python train.py --n_layer=11 --d_model=160 --n_head=5 --n_kv_head=5 --head_dim=32 --d_mlp=640 --vocab_size=2048 --activation="gelu" --norm="rmsnorm" --norm_place="mix" --norm_eps=1e-07 --positions="rope" --rope_base=10000.0 --rope_fraction=0.5 --qk_norm=true --attn_scale=0.177 --bias="none" --tie_embeddings="early" --parallel_block=false --extras=["local attention windows", "shifted keys", "gated attention", "a norm on each head", "value embeddings", "hashed n-gram embeddings", "a smear gate", "short convolutions", "capped logits"] --init="normal" --init_std_qkv=0.0265 --init_std_o=0.00566 --init_std_up=0.0265 --init_std_down=0.00283 --optimizer="adamw" --lr=0.00209 --beta1=0.9 --beta2=0.98 --weight_decay=0.12 --lr_head=0.019 --grad_clip=2.0 --warmup_steps=384 --schedule="wsd" --decay_fraction=0.403 --decay_shape="linear" --final_lr_fraction=0.05 --batch_tokens=16384 --seq_len=512 --doc_mask=true --train_tokens=110900000 --steps=6769 --dataset="wikipedia_en"
Each number is 200 + 30 x the weight over its row's rms, rounded and kept within 0 to 999. Layers, rows and columns count from 0. The size before them is the row's rms in percent of the matrix's.

# k: layer 6 attention key, 160x160, rms 0.0875, rows 54-64, columns 80-159
# q: layer 6 attention query, 160x160, rms 0.0889, rows 55-64, columns 80-159
# v: layer 6 attention value, 160x160, rms 0.0836, rows 32-63, columns 80-159
# o: layer 6 attention output (transposed), 160x160, rms 0.0859, rows 32-63, columns 80-159
k54,099,213,217,186,187,205,274,186,243,172,199,221,168,173,190,198,264,205,226,164,257,168,259,217,199,245,163,195,186,163,244,157,227,179,213,181,210,172,208,216,184,169,172,201,252,158,228,243,201,169,200,215,295,187,209,170,184,195,223,190,246,238,199,190,184,182,203,198,225,215,242,192,257,187,222,162,227,270,181,214,197
q55,106,174,174,195,190,197,186,222,228,237,223,147,157,225,211,207,180,135,253,220,182,254,163,193,206,213,179,209,189,222,244,185,206,176,264,194,219,229,205,259,234,227,247,244,223,183,158,193,208,186,164,184,191,205,226,195,221,208,192,167,251,174,155,212,198,261,203,192,276,212,208,190,250,204,194,216,212,166,157,181,184
k55,098,232,196,131,244,161,203,204,210,188,168,199,181,203,168,144,222,255,161,177,199,228,224,240,258,211,194,148,212,157,198,228,213,205,183,211,181,143,188,196,191,208,222,224,201,172,197,135,185,256,216,192,242,169,199,176,231,202,232,207,244,173,236,210,141,194,219,241,167,218,194,247,234,161,202,244,199,198,245,240,182
q56,101,204,212,202,232,205,238,233,223,220,257,139,156,198,161,198,198,223,193,256,191,255,201,178,241,225,192,154,209,215,189,214,273,146,224,223,170,210,210,224,230,199,255,178,218,212,218,193,250,191,139,156,228,215,230,242,210,137,188,178,241,264,160,229,207,223,202,168,167,229,204,173,163,214,181,200,162,168,166,213,214
k56,104,225,218,146,219,189,233,158,247,199,194,151,182,188,236,214,222,147,216,144,179,174,249,237,183,212,207,154,237,262,236,198,234,204,241,227,184,181,174,218,210,222,153,239,204,186,250,189,220,207,202,202,176,191,177,170,187,228,257,236,202,149,199,208,236,205,191,257,216,212,167,169,250,230,152,245,236,181,169,184,163
q57,096,205,181,152,163,160,236,248,177,205,214,219,225,165,201,221,193,204,190,177,161,179,230,172,164,210,176,133,192,120,188,162,194,183,177,218,265,189,196,153,213,223,196,153,216,231,188,219,229,159,244,202,241,197,190,178,135,225,256,201,173,154,180,220,204,199,252,194,166,189,232,175,209,207,212,212,194,234,226,232,126
k57,105,190,220,179,206,213,201,197,199,146,204,224,195,270,175,128,157,163,240,198,263,191,219,191,221,167,216,223,204,200,218,184,216,236,174,195,255,212,194,223,232,127,216,199,246,178,183,244,247,174,201,176,229,157,248,162,198,168,218,148,204,232,180,234,221,262,166,217,242,228,207,177,219,181,240,228,210,222,194,178,217
q58,096,206,172,186,216,181,201,219,215,243,171,185,205,205,204,163,263,172,225,241,213,239,199,137,209,190,251,195,204,171,218,240,232,171,209,195,236,207,169,198,228,223,221,157,202,211,206,213,222,199,170,135,202,206,188,183,203,279,103,162,224,232,168,224,178,198,192,202,211,217,214,240,164,230,240,151,186,149,241,215,211
k58,102,233,232,153,185,206,169,217,234,219,244,183,205,211,216,284,210,208,207,137,187,168,196,208,173,212,138,169,182,210,179,182,231,198,226,213,234,217,166,246,191,171,239,198,200,175,179,158,199,229,248,204,201,221,217,211,222,204,216,236,197,181,226,219,240,213,163,275,216,237,146,227,214,192,166,241,188,204,168,182,201
q59,095,200,215,173,222,188,224,237,202,233,227,161,177,148,193,237,168,217,184,245,189,219,222,198,166,210,191,177,177,189,262,224,159,173,221,213,245,212,183,204,254,166,184,201,205,246,229,216,239,198,188,203,192,232,230,213,204,181,163,193,219,244,190,211,199,234,218,196,172,183,235,219,164,234,174,179,196,161,210,205,184
k59,105,161,191,171,271,208,239,179,207,209,192,176,182,163,236,174,197,178,212,229,232,200,199,196,279,221,199,173,219,224,204,156,224,220,252,222,188,188,164,234,184,187,177,172,222,225,229,181,216,208,201,218,206,215,227,180,226,197,188,161,221,246,232,182,191,152,184,250,253,215,188,197,209,226,207,231,197,156,195,195,227
q60,102,253,186,238,225,175,212,246,248,204,196,214,150,226,221,176,219,164,198,186,203,219,171,184,188,201,169,190,236,227,236,218,263,206,249,255,178,148,157,174,182,223,165,185,183,216,195,162,230,200,187,172,205,223,216,182,232,237,232,193,255,165,198,198,231,173,201,258,166,218,185,222,217,178,173,197,152,164,212,204,163
k60,100,205,178,179,186,144,159,206,218,169,192,223,224,207,172,219,189,168,221,157,187,235,153,186,204,166,184,238,231,223,179,192,182,259,140,228,177,225,188,228,192,198,242,204,178,157,189,253,211,187,222,169,178,194,191,201,177,200,156,237,179,181,164,232,210,224,226,258,231,218,192,247,176,242,182,236,266,173,224,184,112
q61,095,174,202,188,195,180,186,217,251,109,223,223,168,211,146,212,161,167,163,260,163,182,216,184,215,162,196,239,210,222,203,188,208,190,173,214,233,208,192,201,246,147,194,220,183,245,253,208,225,230,201,185,211,208,233,170,194,149,204,246,269,253,187,225,222,199,211,195,169,198,220,164,210,129,200,187,181,217,210,183,288
k61,102,169,189,172,183,183,169,235,192,197,220,185,237,208,197,167,218,187,254,220,231,222,173,189,202,144,219,212,200,190,215,187,209,185,221,207,183,250,154,210,222,237,227,180,283,209,140,199,205,227,197,147,205,220,173,227,207,219,205,120,261,215,199,153,236,194,224,197,220,187,184,230,188,179,208,187,190,199,230,168,206
q62,093,180,199,212,229,255,145,171,251,172,154,238,172,222,227,228,171,154,191,209,196,184,202,235,211,140,185,248,187,236,180,186,187,221,209,261,172,211,215,209,175,136,180,172,238,224,174,234,163,207,219,224,224,197,201,174,243,242,212,199,187,157,207,219,165,162,208,206,202,222,174,199,184,172,212,192,230,182,228,213,195
k62,108,189,197,146,244,218,190,137,225,231,241,233,191,185,167,146,198,207,185,187,230,194,213,191,160,206,229,242,215,186,260,190,139,167,204,203,231,185,213,164,250,213,210,219,184,164,236,249,183,118,182,227,163,124,202,180,178,165,202,176,230,225,198,175,215,199,252,194,187,192,184,206,192,188,213,226,199,154,200,224,229
q63,093,237,203,184,204,220,255,197,233,219,194,161,192,220,208,225,158,222,210,204,253,244,145,220,217,149,181,205,185,226,170,209,182,175,218,203,164,176,239,185,173,207,248,229,246,199,191,252,159,177,186,186,216,188,224,171,213,197,206,204,247,212,211,214,189,219,231,168,279,158,229,159,180,147,273,189,225,245,209,207,198
k63,100,205,212,206,220,189,182,213,207,220,196,175,190,219,181,137,165,173,197,224,162,241,254,152,186,198,211,161,224,195,248,192,213,207,196,220,235,199,241,209,274,206,148,183,151,197,255,176,227,182,201,224,151,212,235,168,237,197,232,183,212,206,195,215,185,197,244,197,180,254,232,202,253,206,195,265,230,179,173,209,200
v32,108,197,208,255,203,218,167,204,152,176,156,166,228,233,220,251,179,248,213,200,234,191,168,198,218,161,215,197,188,163,163,211,183,212,145,206,258,214,214,189,140,169,189,152,155,276,266,217,196,176,205,251,131,212,241,193,209,148,215,157,194,206,143,213,181,197,226,218,212,167,232,189,167,209,214,173,226,220,156,236,209
o32,091,182,251,264,197,200,252,146,171,193,219,166,276,218,205,173,198,199,218,186,218,198,209,194,224,173,228,215,222,195,213,172,161,232,265,188,201,223,214,166,129,267,237,187,217,150,217,192,187,164,228,230,183,188,199,213,211,186,176,216,177,209,188,233,179,258,225,204,218,223,136,183,179,159,242,216,183,248,206,206,187
v33,115,227,228,196,252,181,185,153,223,211,208,198,199,143,184,214,204,95,164,202,228,199,203,158,242,205,160,181,203,208,167,175,218,227,216,229,196,223,178,255,189,220,158,211,224,152,171,219,207,187,177,192,202,157,193,224,212,164,212,157,187,218,236,186,189,215,189,172,146,252,198,204,206,220,227,208,164,217,215,228,214
o33,105,202,230,245,221,227,172,172,244,210,143,187,189,199,193,229,175,184,177,196,172,217,193,221,224,180,194,216,250,196,212,223,201,217,186,175,198,176,217,201,240,230,133,234,228,224,226,192,166,232,189,212,218,171,223,221,242,182,187,175,209,223,152,129,147,210,200,182,184,190,200,170,215,250,177,236,155,197,185,202,178
v34,105,196,172,243,183,197,236,194,236,174,197,141,169,145,128,231,193,193,150,198,214,192,216,162,207,207,166,118,234,226,197,200,199,250,230,202,192,234,200,224,172,147,155,225,234,171,225,182,235,205,199,203,211,216,180,206,196,237,239,184,186,253,213,201,160,183,214,188,203,181,175,190,187,245,155,191,203,225,228,170,148
o34,105,214,196,265,186,214,233,224,252,201,213,189,169,203,166,243,210,196,228,189,206,227,198,205,214,245,205,184,250,168,210,197,193,227,190,172,204,227,204,200,203,208,178,221,267,200,230,202,247,179,193,170,220,234,195,218,186,191,217,216,163,252,223,241,181,200,251,207,172,169,240,186,224,244,173,160,246,202,189,182,179
v35,109,174,170,199,189,230,186,173,205,227,227,239,209,173,165,185,180,199,118,180,224,167,235,196,200,205,231,156,238,254,263,238,164,243,136,207,177,159,173,188,233,200,226,197,176,226,199,200,175,208,198,229,208,229,194,189,188,160,237,202,203,170,150,182,243,252,180,240,232,177,205,162,215,163,184,181,224,228,146,215,136
o35,106,222,209,222,163,172,206,247,180,158,183,205,205,223,164,220,182,209,148,170,215,178,212,214,143,257,161,172,198,250,178,180,247,237,161,186,258,238,215,207,163,209,291,221,181,218,210,232,203,173,186,208,215,212,202,188,175,225,214,229,205,200,135,136,216,190,205,199,231,204,223,225,206,131,159,192,289,220,196,186,218
v36,107,160,181,203,165,201,243,166,203,202,196,199,174,211,206,210,263,181,235,287,220,173,145,174,209,220,219,160,178,182,202,191,194,212,212,192,202,223,181,256,148,240,223,244,227,168,227,202,249,200,139,187,155,135,196,198,194,202,222,216,192,259,256,206,170,210,177,201,163,243,187,184,218,211,271,201,181,179,238,151,176
o36,099,203,219,258,214,184,241,145,230,179,227,157,196,170,198,278,213,232,224,236,173,166,187,164,186,177,189,185,156,184,227,196,171,188,208,200,189,177,187,262,206,226,195,234,231,215,187,213,147,217,142,260,157,178,207,203,185,177,208,231,157,225,259,187,209,209,187,173,163,215,235,208,197,235,216,151,199,214,222,160,178
v37,106,114,224,189,213,190,185,213,227,220,163,188,222,188,211,233,192,212,267,290,222,222,183,206,170,190,213,187,209,191,215,194,216,214,197,177,210,156,195,222,196,226,180,217,285,210,237,207,221,223,205,160,221,200,156,255,222,196,264,185,232,191,201,188,159,222,177,221,203,205,249,148,185,203,234,242,291,200,181,209,241
o37,091,211,249,226,155,182,211,210,244,229,202,163,174,220,184,180,183,189,172,195,192,230,195,171,221,195,237,178,171,179,207,230,169,217,203,194,220,197,235,216,166,109,202,229,218,122,188,191,264,233,199,169,221,215,162,239,228,148,208,267,152,248,199,133,206,246,203,214,161,196,197,197,205,211,231,250,234,185,248,223,162
v38,114,172,226,214,245,215,216,188,185,181,173,166,216,196,257,189,252,187,224,306,255,212,213,163,202,212,209,275,232,194,178,202,228,210,175,206,248,193,187,169,200,207,161,157,192,243,264,196,200,171,218,184,147,237,246,201,226,187,170,173,213,192,191,188,163,218,193,244,226,217,211,208,168,192,133,176,215,182,226,216,253
o38,096,203,196,182,208,211,183,173,187,185,226,154,207,234,150,155,211,201,228,209,226,234,182,161,224,188,209,239,171,156,198,198,201,232,290,192,209,238,169,213,192,179,205,166,175,188,196,178,193,152,216,233,161,187,233,184,211,180,223,192,182,156,140,113,185,229,219,194,191,219,213,199,144,144,253,194,237,193,149,202,177
v39,099,222,169,174,202,191,271,228,255,240,174,238,119,185,187,172,254,207,195,168,208,120,193,232,208,187,184,187,186,211,246,208,166,238,228,208,215,215,176,232,197,219,154,268,218,167,133,188,227,192,188,221,216,131,187,208,212,191,234,202,185,159,216,199,220,124,204,235,275,202,238,175,244,251,199,179,221,191,235,217,176
o39,104,185,251,181,209,175,227,217,244,196,194,216,237,162,236,152,194,211,175,166,222,171,173,216,207,234,148,193,226,182,231,201,222,239,145,212,189,135,224,205,209,190,245,225,202,204,222,220,227,252,220,245,213,185,163,224,219,189,195,211,133,189,217,103,190,156,202,251,220,204,156,202,246,219,225,185,171,174,196,185,187
v40,111,244,158,217,161,223,146,169,204,159,172,188,267,196,238,233,171,182,153,178,231,174,212,184,218,191,170,212,179,160,165,207,211,179,175,193,248,217,208,200,246,198,185,253,155,198,168,196,251,208,217,260,150,170,185,196,193,159,229,183,159,184,221,248,143,215,262,226,202,167,145,201,255,212,222,170,178,213,183,213,201
o40,093,200,155,261,181,255,244,162,151,184,141,179,224,185,199,212,188,212,174,164,187,173,214,223,221,162,197,177,196,245,181,203,208,210,256,181,190,241,252,198,204,200,177,197,250,238,190,209,242,188,238,222,202,133,198,213,227,208,241,170,182,236,208,247,190,217,203,228,149,164,178,215,232,153,238,155,197,169,222,212,167
v41,108,187,176,172,213,183,192,179,201,176,185,248,188,239,213,146,199,159,221,122,227,120,211,197,247,203,144,251,253,171,215,208,258,254,203,231,199,213,229,208,221,196,159,165,172,119,211,182,177,193,220,203,196,143,213,150,205,240,148,161,204,161,203,232,188,105,245,255,246,227,194,170,233,229,199,201,241,188,208,199,215
o41,098,223,200,229,187,151,187,184,206,151,234,238,216,220,204,187,196,164,190,157,216,153,165,272,195,210,149,248,259,203,193,186,208,255,164,194,228,169,206,150,227,215,207,226,143,166,132,167,186,226,251,208,172,217,207,200,213,233,160,179,172,173,214,147,166,156,163,241,183,236,220,196,181,253,222,188,223,205,188,204,195
v42,118,238,218,167,130,184,140,224,162,171,162,237,243,206,212,214,190,171,119,169,163,214,164,197,162,218,216,209,197,183,222,225,208,214,178,237,207,172,207,198,183,223,213,177,195,209,234,171,204,198,221,200,187,175,205,274,198,263,202,271,187,193,181,248,146,230,182,198,199,183,179,197,132,192,207,232,278,155,227,216,168
o42,096,169,198,240,201,206,141,233,187,123,238,195,203,171,234,216,192,182,172,206,183,234,219,224,152,212,166,203,166,182,185,225,158,190,209,182,226,257,217,195,208,180,215,210,188,229,207,221,222,150,212,186,206,271,180,231,238,174,199,212,185,259,180,255,187,180,248,170,171,208,226,242,219,234,241,212,248,283,183,259,201
v43,117,193,182,166,166,198,228,178,190,167,191,224,157,230,212,213,258,206,255,212,193,221,171,183,218,174,245,226,213,183,245,198,228,196,212,189,189,245,193,228,181,197,193,220,306,155,158,212,176,211,201,121,196,168,202,274,216,215,162,186,217,197,199,190,119,197,158,189,189,178,206,192,164,188,230,210,210,175,281,172,233
o43,094,245,195,201,215,215,170,206,180,212,166,152,188,212,199,222,219,205,180,184,180,216,185,192,226,222,187,222,195,175,226,259,216,216,226,166,222,163,148,209,173,208,219,220,184,181,163,149,192,235,164,213,194,225,190,186,261,198,163,232,180,219,190,108,222,196,230,267,184,162,170,240,253,218,192,199,225,103,192,184,227
v44,114,198,186,181,176,193,207,186,178,174,155,217,132,238,205,184,288,191,275,200,205,196,200,231,203,203,219,227,177,163,204,198,225,223,243,169,198,213,192,181,180,173,199,196,280,202,238,208,172,177,205,121,177,223,207,163,210,223,146,113,219,215,192,215,137,200,181,201,225,195,235,138,216,205,235,178,200,196,258,220,275
o44,096,208,206,212,201,259,226,195,159,201,193,195,192,251,167,208,205,191,202,223,223,225,174,253,179,258,164,229,192,175,180,229,230,237,217,182,212,199,113,230,145,183,220,199,214,119,202,169,191,232,242,198,198,262,236,162,246,184,190,150,163,211,182,219,171,177,144,246,196,211,217,176,194,164,240,204,209,157,239,229,243
v45,109,256,239,183,174,195,198,216,194,171,174,193,172,166,213,233,255,137,208,187,198,237,217,214,228,212,141,196,194,158,185,193,199,169,202,178,218,223,213,193,208,144,171,133,229,163,194,225,166,201,210,145,266,179,184,163,203,204,223,144,215,186,243,194,142,190,222,168,195,200,245,194,205,195,209,205,172,206,230,182,186
o45,091,206,180,237,195,197,218,208,139,202,208,185,158,190,246,205,185,183,181,121,223,197,201,238,236,237,172,204,221,246,199,254,189,177,223,198,209,202,161,224,168,199,176,133,151,150,207,191,210,193,185,200,224,230,171,207,240,209,170,188,174,217,202,202,169,194,208,203,202,193,199,198,220,185,171,255,181,118,227,217,219
v46,103,204,194,175,218,230,210,232,201,180,186,179,222,230,219,193,232,225,226,133,148,175,189,262,147,180,184,262,216,160,219,200,247,226,214,239,230,171,182,191,170,217,237,202,208,225,178,206,213,214,226,160,194,212,201,194,201,189,147,203,198,214,174,229,143,145,207,211,208,153,205,247,207,232,255,198,187,139,187,200,211
o46,087,205,230,185,220,194,193,174,163,198,161,201,267,167,192,104,203,179,259,185,164,196,203,196,229,197,223,217,176,188,163,162,173,208,163,167,175,232,174,207,223,209,221,214,249,187,191,150,220,210,219,227,198,150,211,175,180,165,199,207,182,233,200,193,195,158,202,251,186,163,161,217,145,253,237,189,230,212,211,209,214
v47,103,229,218,214,177,210,164,160,237,229,201,205,170,252,139,174,218,273,196,164,204,220,195,169,204,212,215,185,212,252,218,208,174,229,165,214,140,256,223,201,224,162,188,190,184,148,228,161,216,221,196,240,185,218,241,201,182,219,197,178,236,211,128,176,189,211,190,238,236,183,143,175,233,209,245,190,187,247,169,192,232
o47,110,189,208,227,206,251,199,209,181,228,192,214,198,241,188,211,225,198,192,219,216,219,202,207,155,210,180,202,250,201,213,253,226,219,187,177,186,222,143,173,179,190,227,191,184,152,248,157,218,212,193,173,186,231,181,209,196,261,170,192,250,213,233,242,176,247,194,220,283,223,161,231,186,225,190,190,203,266,196,234,231
v48,105,122,163,213,174,197,227,176,198,209,221,228,181,222,180,224,197,193,284,283,161,225,197,176,193,167,236,142,162,166,200,186,240,186,246,191,193,229,219,205,210,198,201,206,260,206,163,216,236,198,190,182,211,203,192,199,213,136,231,237,124,234,208,152,178,206,210,175,165,203,218,186,233,166,283,209,192,212,217,199,212
o48,101,155,205,192,210,214,237,208,205,224,164,203,171,173,168,217,159,212,191,231,224,235,234,188,210,197,236,230,196,180,223,242,209,192,192,159,179,190,189,207,235,184,205,217,266,224,202,244,166,223,171,191,174,149,176,169,241,144,215,234,229,203,227,263,199,204,201,221,214,240,202,203,229,163,220,219,184,167,277,226,198
v49,108,166,191,248,220,216,211,161,196,241,216,204,235,161,229,198,223,269,170,189,186,192,243,207,214,212,195,193,216,150,214,197,169,211,140,214,226,228,208,201,175,182,224,155,175,225,207,207,187,154,205,193,197,247,232,168,184,172,232,256,148,180,160,224,201,200,196,201,215,156,219,183,114,215,185,143,213,211,127,209,170
o49,083,136,207,197,159,219,233,168,150,231,166,223,198,198,216,168,230,241,289,200,224,201,230,182,217,204,216,169,200,183,195,185,159,175,163,180,168,215,193,228,216,184,229,138,272,192,204,195,184,139,241,178,173,152,218,216,191,160,193,175,121,189,196,182,174,212,282,209,204,181,156,160,148,173,203,164,185,181,221,168,186
v50,103,212,158,200,220,210,254,195,165,186,179,218,158,208,194,203,242,153,190,187,184,200,145,225,140,207,172,204,238,211,187,215,201,205,213,201,249,225,200,221,251,202,171,158,234,153,227,238,147,193,165,240,255,198,185,216,196,195,183,220,238,187,175,177,221,243,169,181,173,206,215,185,91,154,234,219,210,229,242,161,182
o50,111,236,183,202,206,187,226,208,209,191,235,164,181,229,162,222,236,151,181,238,156,199,264,230,182,209,148,207,252,234,228,178,240,197,181,183,224,231,140,226,226,271,225,194,174,201,220,210,168,217,172,233,211,249,193,232,229,265,192,200,224,206,157,176,239,207,185,199,206,187,218,169,115,183,202,227,176,209,186,148,173
v51,125,150,160,178,188,206,181,179,256,185,255,221,185,212,211,155,174,139,222,179,189,191,255,187,193,146,232,209,204,279,252,192,163,230,174,222,195,192,177,201,215,179,191,236,160,189,248,213,234,204,214,192,182,250,212,177,165,207,236,179,185,185,163,114,231,201,214,166,229,181,232,213,227,208,187,241,176,184,181,165,228
o51,080,188,191,186,173,211,150,155,215,187,206,185,192,233,210,206,206,246,193,187,191,192,180,197,208,187,229,219,222,208,207,203,155,254,210,178,199,192,172,203,209,207,196,220,171,210,191,220,179,186,251,198,170,192,166,183,172,203,208,172,189,182,170,0,242,173,202,255,198,183,247,231,191,214,203,240,199,212,211,173,230
v52,106,218,153,200,156,208,133,151,209,221,185,266,223,167,177,199,203,169,134,151,235,179,233,239,153,217,159,158,160,179,174,207,211,170,204,212,213,234,209,185,255,161,213,213,111,180,172,187,182,194,211,238,194,192,215,188,186,181,225,218,136,185,140,170,217,198,207,191,216,181,172,211,230,202,253,171,213,213,217,209,190
o52,092,187,191,241,200,179,176,194,190,183,201,213,242,189,213,202,197,186,184,188,202,191,211,203,217,161,230,210,201,235,194,194,228,212,199,201,184,212,171,187,244,161,192,202,195,291,198,218,264,177,176,237,222,190,215,193,185,258,191,169,254,183,214,195,181,164,188,199,186,159,196,145,197,224,268,147,201,209,221,195,222
v53,103,238,225,199,217,218,157,155,147,197,196,171,203,188,174,197,202,201,193,188,198,212,221,228,167,207,182,200,196,226,207,212,176,214,191,220,106,173,206,231,236,212,234,209,230,241,191,246,190,219,163,181,209,242,232,261,197,219,131,217,192,191,217,193,204,265,171,225,191,200,197,174,211,181,183,207,169,271,165,178,190
o53,118,224,200,161,183,240,177,206,211,191,160,192,159,217,187,226,222,218,224,229,108,208,157,254,168,180,173,239,189,198,186,192,204,198,140,174,219,231,214,194,181,204,169,224,258,222,208,210,224,236,229,156,188,171,207,205,205,191,155,183,215,219,194,206,199,252,235,271,213,180,181,189,250,146,211,238,182,245,206,213,229
v54,112,188,214,170,212,212,201,233,187,222,262,178,185,187,159,160,215,214,192,219,191,196,272,208,155,190,222,180,201,231,235,202,231,244,207,189,231,202,187,214,244,210,246,186,256,188,158,223,201,188,192,158,256,217,215,219,213,186,254,198,268,219,170,155,195,208,131,178,284,176,235,211,198,174,160,230,237,203,164,215,175
o54,099,217,179,189,205,226,231,244,237,205,244,181,157,203,223,213,233,197,168,206,222,217,262,155,158,228,208,192,210,231,192,218,250,213,230,195,222,195,199,250,195,161,282,192,193,211,193,250,238,195,162,173,240,246,186,219,184,208,227,186,239,190,168,172,255,232,188,206,212,192,198,250,230,189,139,217,219,202,219,198,220
v55,101,174,182,217,190,194,201,232,193,193,172,212,181,246,256,192,136,216,185,205,219,147,171,174,247,213,187,239,232,134,149,181,193,214,195,172,174,179,222,168,189,211,204,203,216,235,270,204,181,230,179,170,155,222,176,183,217,230,182,142,177,208,199,193,211,234,208,212,236,180,205,172,228,222,134,208,214,162,233,203,247
o55,101,238,188,219,159,237,271,178,207,233,204,192,216,230,183,235,173,254,182,168,210,188,179,217,208,167,199,179,241,244,185,234,196,206,182,228,194,171,259,176,157,230,221,211,239,179,181,185,183,242,197,193,218,205,165,275,195,224,188,228,163,222,205,222,223,188,178,202,217,220,208,161,216,198,207,257,208,140,208,187,201
v56,107,228,215,247,161,189,155,214,207,185,235,192,174,226,190,200,212,239,218,157,201,189,237,161,192,187,170,242,228,184,198,180,242,213,204,192,227,221,191,212,205,199,199,109,179,178,181,227,194,213,213,258,196,231,217,233,166,261,244,196,189,190,176,177,149,205,204,211,250,174,207,188,231,250,136,161,276,237,188,248,186
o56,098,196,200,194,195,164,253,185,200,207,187,160,189,205,243,179,225,196,202,161,209,208,183,210,254,237,190,195,225,171,222,163,240,208,220,152,193,220,131,181,216,219,238,182,182,174,140,189,219,229,235,209,211,166,219,184,181,186,260,126,223,134,182,119,113,203,196,264,241,220,222,208,234,215,134,196,217,235,202,205,220
v57,101,126,198,172,179,200,187,185,158,226,205,238,115,259,214,203,242,229,262,267,152,150,161,187,182,184,187,205,183,205,205,179,231,171,217,186,154,223,208,196,230,220,228,190,250,208,165,199,197,194,188,154,176,194,210,169,222,168,191,197,231,229,178,196,186,199,166,137,174,211,206,173,190,176,257,197,217,228,227,197,225
o57,093,195,201,216,241,201,169,233,166,174,203,216,189,252,198,245,243,216,165,173,203,155,239,195,188,213,176,203,200,169,231,249,192,212,192,234,198,208,121,204,169,236,242,219,196,188,161,242,225,216,180,119,235,283,231,212,223,185,170,221,230,197,201,162,189,211,162,229,176,238,160,130,230,209,228,181,158,160,241,204,252
v58,114,221,205,187,234,213,216,186,224,180,208,175,240,248,221,145,261,293,153,167,220,222,193,232,231,257,231,264,214,133,203,218,207,210,200,214,184,204,225,187,194,170,216,193,171,222,226,201,195,195,204,148,192,216,200,212,188,227,157,228,216,168,171,213,234,245,197,255,215,174,202,217,244,185,214,172,255,201,197,193,218
o58,103,265,169,129,164,203,206,159,168,167,190,189,203,253,219,195,231,164,223,153,214,189,190,179,161,239,163,223,235,184,199,217,184,192,187,203,207,240,207,213,141,190,274,183,166,146,198,177,187,162,207,220,185,208,185,240,157,217,126,181,189,164,240,249,225,193,222,260,172,186,154,216,187,155,141,205,225,198,198,177,226
v59,097,213,229,171,221,223,278,202,208,204,181,254,198,238,201,201,192,209,185,187,187,85,121,198,196,211,128,222,188,178,127,215,239,168,201,191,204,197,196,202,259,246,194,175,221,218,174,202,172,228,195,237,196,202,225,241,178,197,140,183,161,188,270,213,263,172,158,226,151,197,203,195,211,197,209,223,174,191,220,179,190
o59,096,241,161,175,230,185,211,226,200,178,178,180,187,209,190,226,171,178,198,210,184,219,218,210,231,189,170,227,200,205,173,224,226,226,193,181,218,206,192,218,252,252,180,246,225,199,175,172,187,260,180,204,208,188,161,164,244,256,201,243,193,181,191,316,182,223,198,199,217,168,200,149,232,185,142,199,260,193,176,197,155
v60,118,166,218,222,227,211,198,195,254,211,242,193,174,120,151,213,163,175,224,234,296,179,255,203,176,187,147,264,197,206,148,194,254,233,191,206,172,257,197,200,198,181,183,262,235,213,214,197,204,165,197,199,181,233,200,283,210,178,219,187,212,209,190,163,174,167,204,223,199,197,184,168,186,200,163,187,207,202,161,173,153
o60,118,218,221,178,211,199,216,232,215,222,193,217,230,135,169,159,152,234,198,225,219,223,247,234,184,150,194,198,238,198,181,187,273,219,166,228,138,197,188,175,206,227,189,194,271,208,206,195,215,209,196,256,191,180,268,240,192,196,160,198,166,204,178,215,223,232,209,209,243,111,212,190,161,201,208,168,194,194,153,183,179
v61,107,142,235,116,254,201,247,240,231,217,254,203,183,190,194,135,216,217,214,178,224,180,269,189,209,199,210,252,189,217,252,213,192,208,209,226,181,200,208,203,189,236,218,195,167,207,144,201,180,176,196,222,196,214,244,219,195,215,205,210,259,191,215,176,192,120,178,201,246,207,245,208,155,181,190,195,245,153,180,174,161
o61,106,200,225,205,210,174,187,206,236,221,265,221,175,163,205,177,195,228,206,143,263,175,191,218,195,266,193,222,160,181,214,181,164,210,190,222,266,143,205,199,200,194,181,185,145,193,143,188,177,199,172,212,226,256,193,197,195,218,190,239,166,204,212,92,201,159,151,210,206,216,200,221,183,211,156,217,221,209,228,183,179
v62,100,189,146,143,207,215,145,209,235,259,266,212,187,206,222,228,238,243,189,162,204,255,262,194,169,165,155,195,221,233,185,209,168,185,175,191,180,151,199,225,179,232,223,197,188,224,181,193,176,194,209,183,207,265,240,211,204,136,170,191,211,136,176,190,255,214,165,203,238,178,214,200,195,170,231,221,188,189,140,192,230
o62,108,209,152,170,127,206,174,179,169,252,214,208,200,229,187,200,165,206,190,186,241,178,254,197,218,184,181,224,181,170,173,234,192,220,157,227,201,130,195,173,199,168,178,196,159,176,176,153,183,170,224,151,240,184,207,203,233,212,185,214,220,134,247,204,205,284,217,231,248,183,206,227,222,190,191,194,172,187,209,196,183
v63,108,176,193,233,241,173,206,177,189,192,225,192,172,189,212,204,202,181,286,230,277,195,201,221,220,194,209,217,198,221,130,180,194,200,228,173,141,269,227,180,176,193,181,270,229,203,220,144,185,197,190,171,155,198,185,210,218,138,217,202,156,245,166,175,205,145,192,205,208,216,211,200,181,183,222,178,185,189,182,190,195
o63,101,218,242,215,204,191,158,159,178,209,261,211,217,187,237,222,188,183,195,234,198,147,204,256,203,197,219,220,206,211,151,192,170,208,180,185,226,193,151,183,166,244,135,206,214,213,191,224,208,229,156,232,158,246,163,184,232,230,145,255,157,249,187,170,223,189,163,194,219,230,175,225,246,147,237,186,190,142,199,206,288
q64,088,190,221,252,150,196,185,226,204,218,198,206,230,251,228,196,237,209,193,208,200,174,228,238,189,224,154,229,183,173,184,225,210,223,206,161,269,237,215,194,220,194,182,175,237,245,198,204,242,165,194,215,208,243,277,173,155,209,254,200,198,154,165,190,231,183,187,209,196,239,213,216,147,222,166,215,201,226,192,141,205
k64,096,214,178,150,174,186,158,100,251,252,222,166,190,171,225,234,187,179,217,217,224,187,209,202,178,216,225,168,194,226,223,195,200,205,180,193,181,149,162,222,270,200,185,231,178,178,243,207,253,206,203,185,193,201,176,210,186,166,201,176,269,190,141,231,224,209,211,184,222,209,198,191,212,207,215,151,219,216,203,176,171